Each number is 500 + 40 x the weight over its row's rms, rounded and kept within 0 to 999. Layers, rows and columns count from 0. Numbers have three digits each. The size before them is the row's rms in percent of the matrix's.

# down: layer 7 MLP down (transposed), 256x64, rms 0.121, rows 249-255, columns 0-63
# up: layer 7 MLP up, 256x64, rms 0.122, rows 250-255, columns 0-63
down249 098:446482456497535524444495580473495485459504497531457476489388505539443475528565520578498462374499527519548479481501501438496510437536469527486523495552467460501522550495525566477467516509475534
up250 103:533527428493439453453425535465583424529504536493446502517494526513490510498540504506547533456506547555504520500556505462442457581430462573542503494531495454572491509459533515509486518486442456
down250 102:487533509426456408453435473503524427572509500493507491465538599516513567465542421495538479509484512545433485555462478568536551529498459501455513522541468557495511459507506451466504494492497531
up251 075:466508531530530538511449530482452485515488521524524474460405448496486481483520526533566470534474443527500506517429525551590496470491447490484457438557528515449575500536491470499412547554522575
down251 079:486514458510481447445519451524518509530584511498537518499558541516484537539483474477504526408495468452492549499602502474388486514524505504520506570475517471540414471477507454524523508462529413
up252 110:576528534469463504490499556483541437486547493472483452566437415539396523574492455518472474535524470534482543534446449555540476540480553491473553538476484526447525454489468514488490515513506446
down252 103:434492473530463487476498516488515496517560452575506545556575487491508495492554533548465465457446548550523528537498529489455539544456470510468493449549500524471566463431467459512515567565575430
up253 108:475456445475448452504491438542504528461485430467525582551554498506539537505438488491428494500491456492513548517452471491480497562571460497586521544513476537459440564454554474513545467551493517
down253 106:563546569547490447520567510462492489539471420536536546539512511557532455460496499499487490493565480548511440506426476464441512471467460477467428522477532475441552495466522539544448490547430523
up254 113:508498475452499409472499559479543416442561495520488494532518570572462458488560467503493475442487500468503502496463501516446523523439569462529514568502542449444551499466519534574524480493432514
down254 099:479476516477480453481470498471470533477506424419519475525483447526546533546536560509453470563507533516561437502529519523494503479516438521540530415563414540458452470473488503435553566522536473
up255 110:504467504504461453466515509471570498532543442506489506466528549529528574501470419465510499488507470504533442521511575549487450533555399426470475475591527469478506486490536486510527480434459574
down255 097:475531439499506546577527516475528573480476493506508538514513515472556565452463480487539450481526451479512504512441542490435499513632509393479473433485492543492449435499507466475533514516490520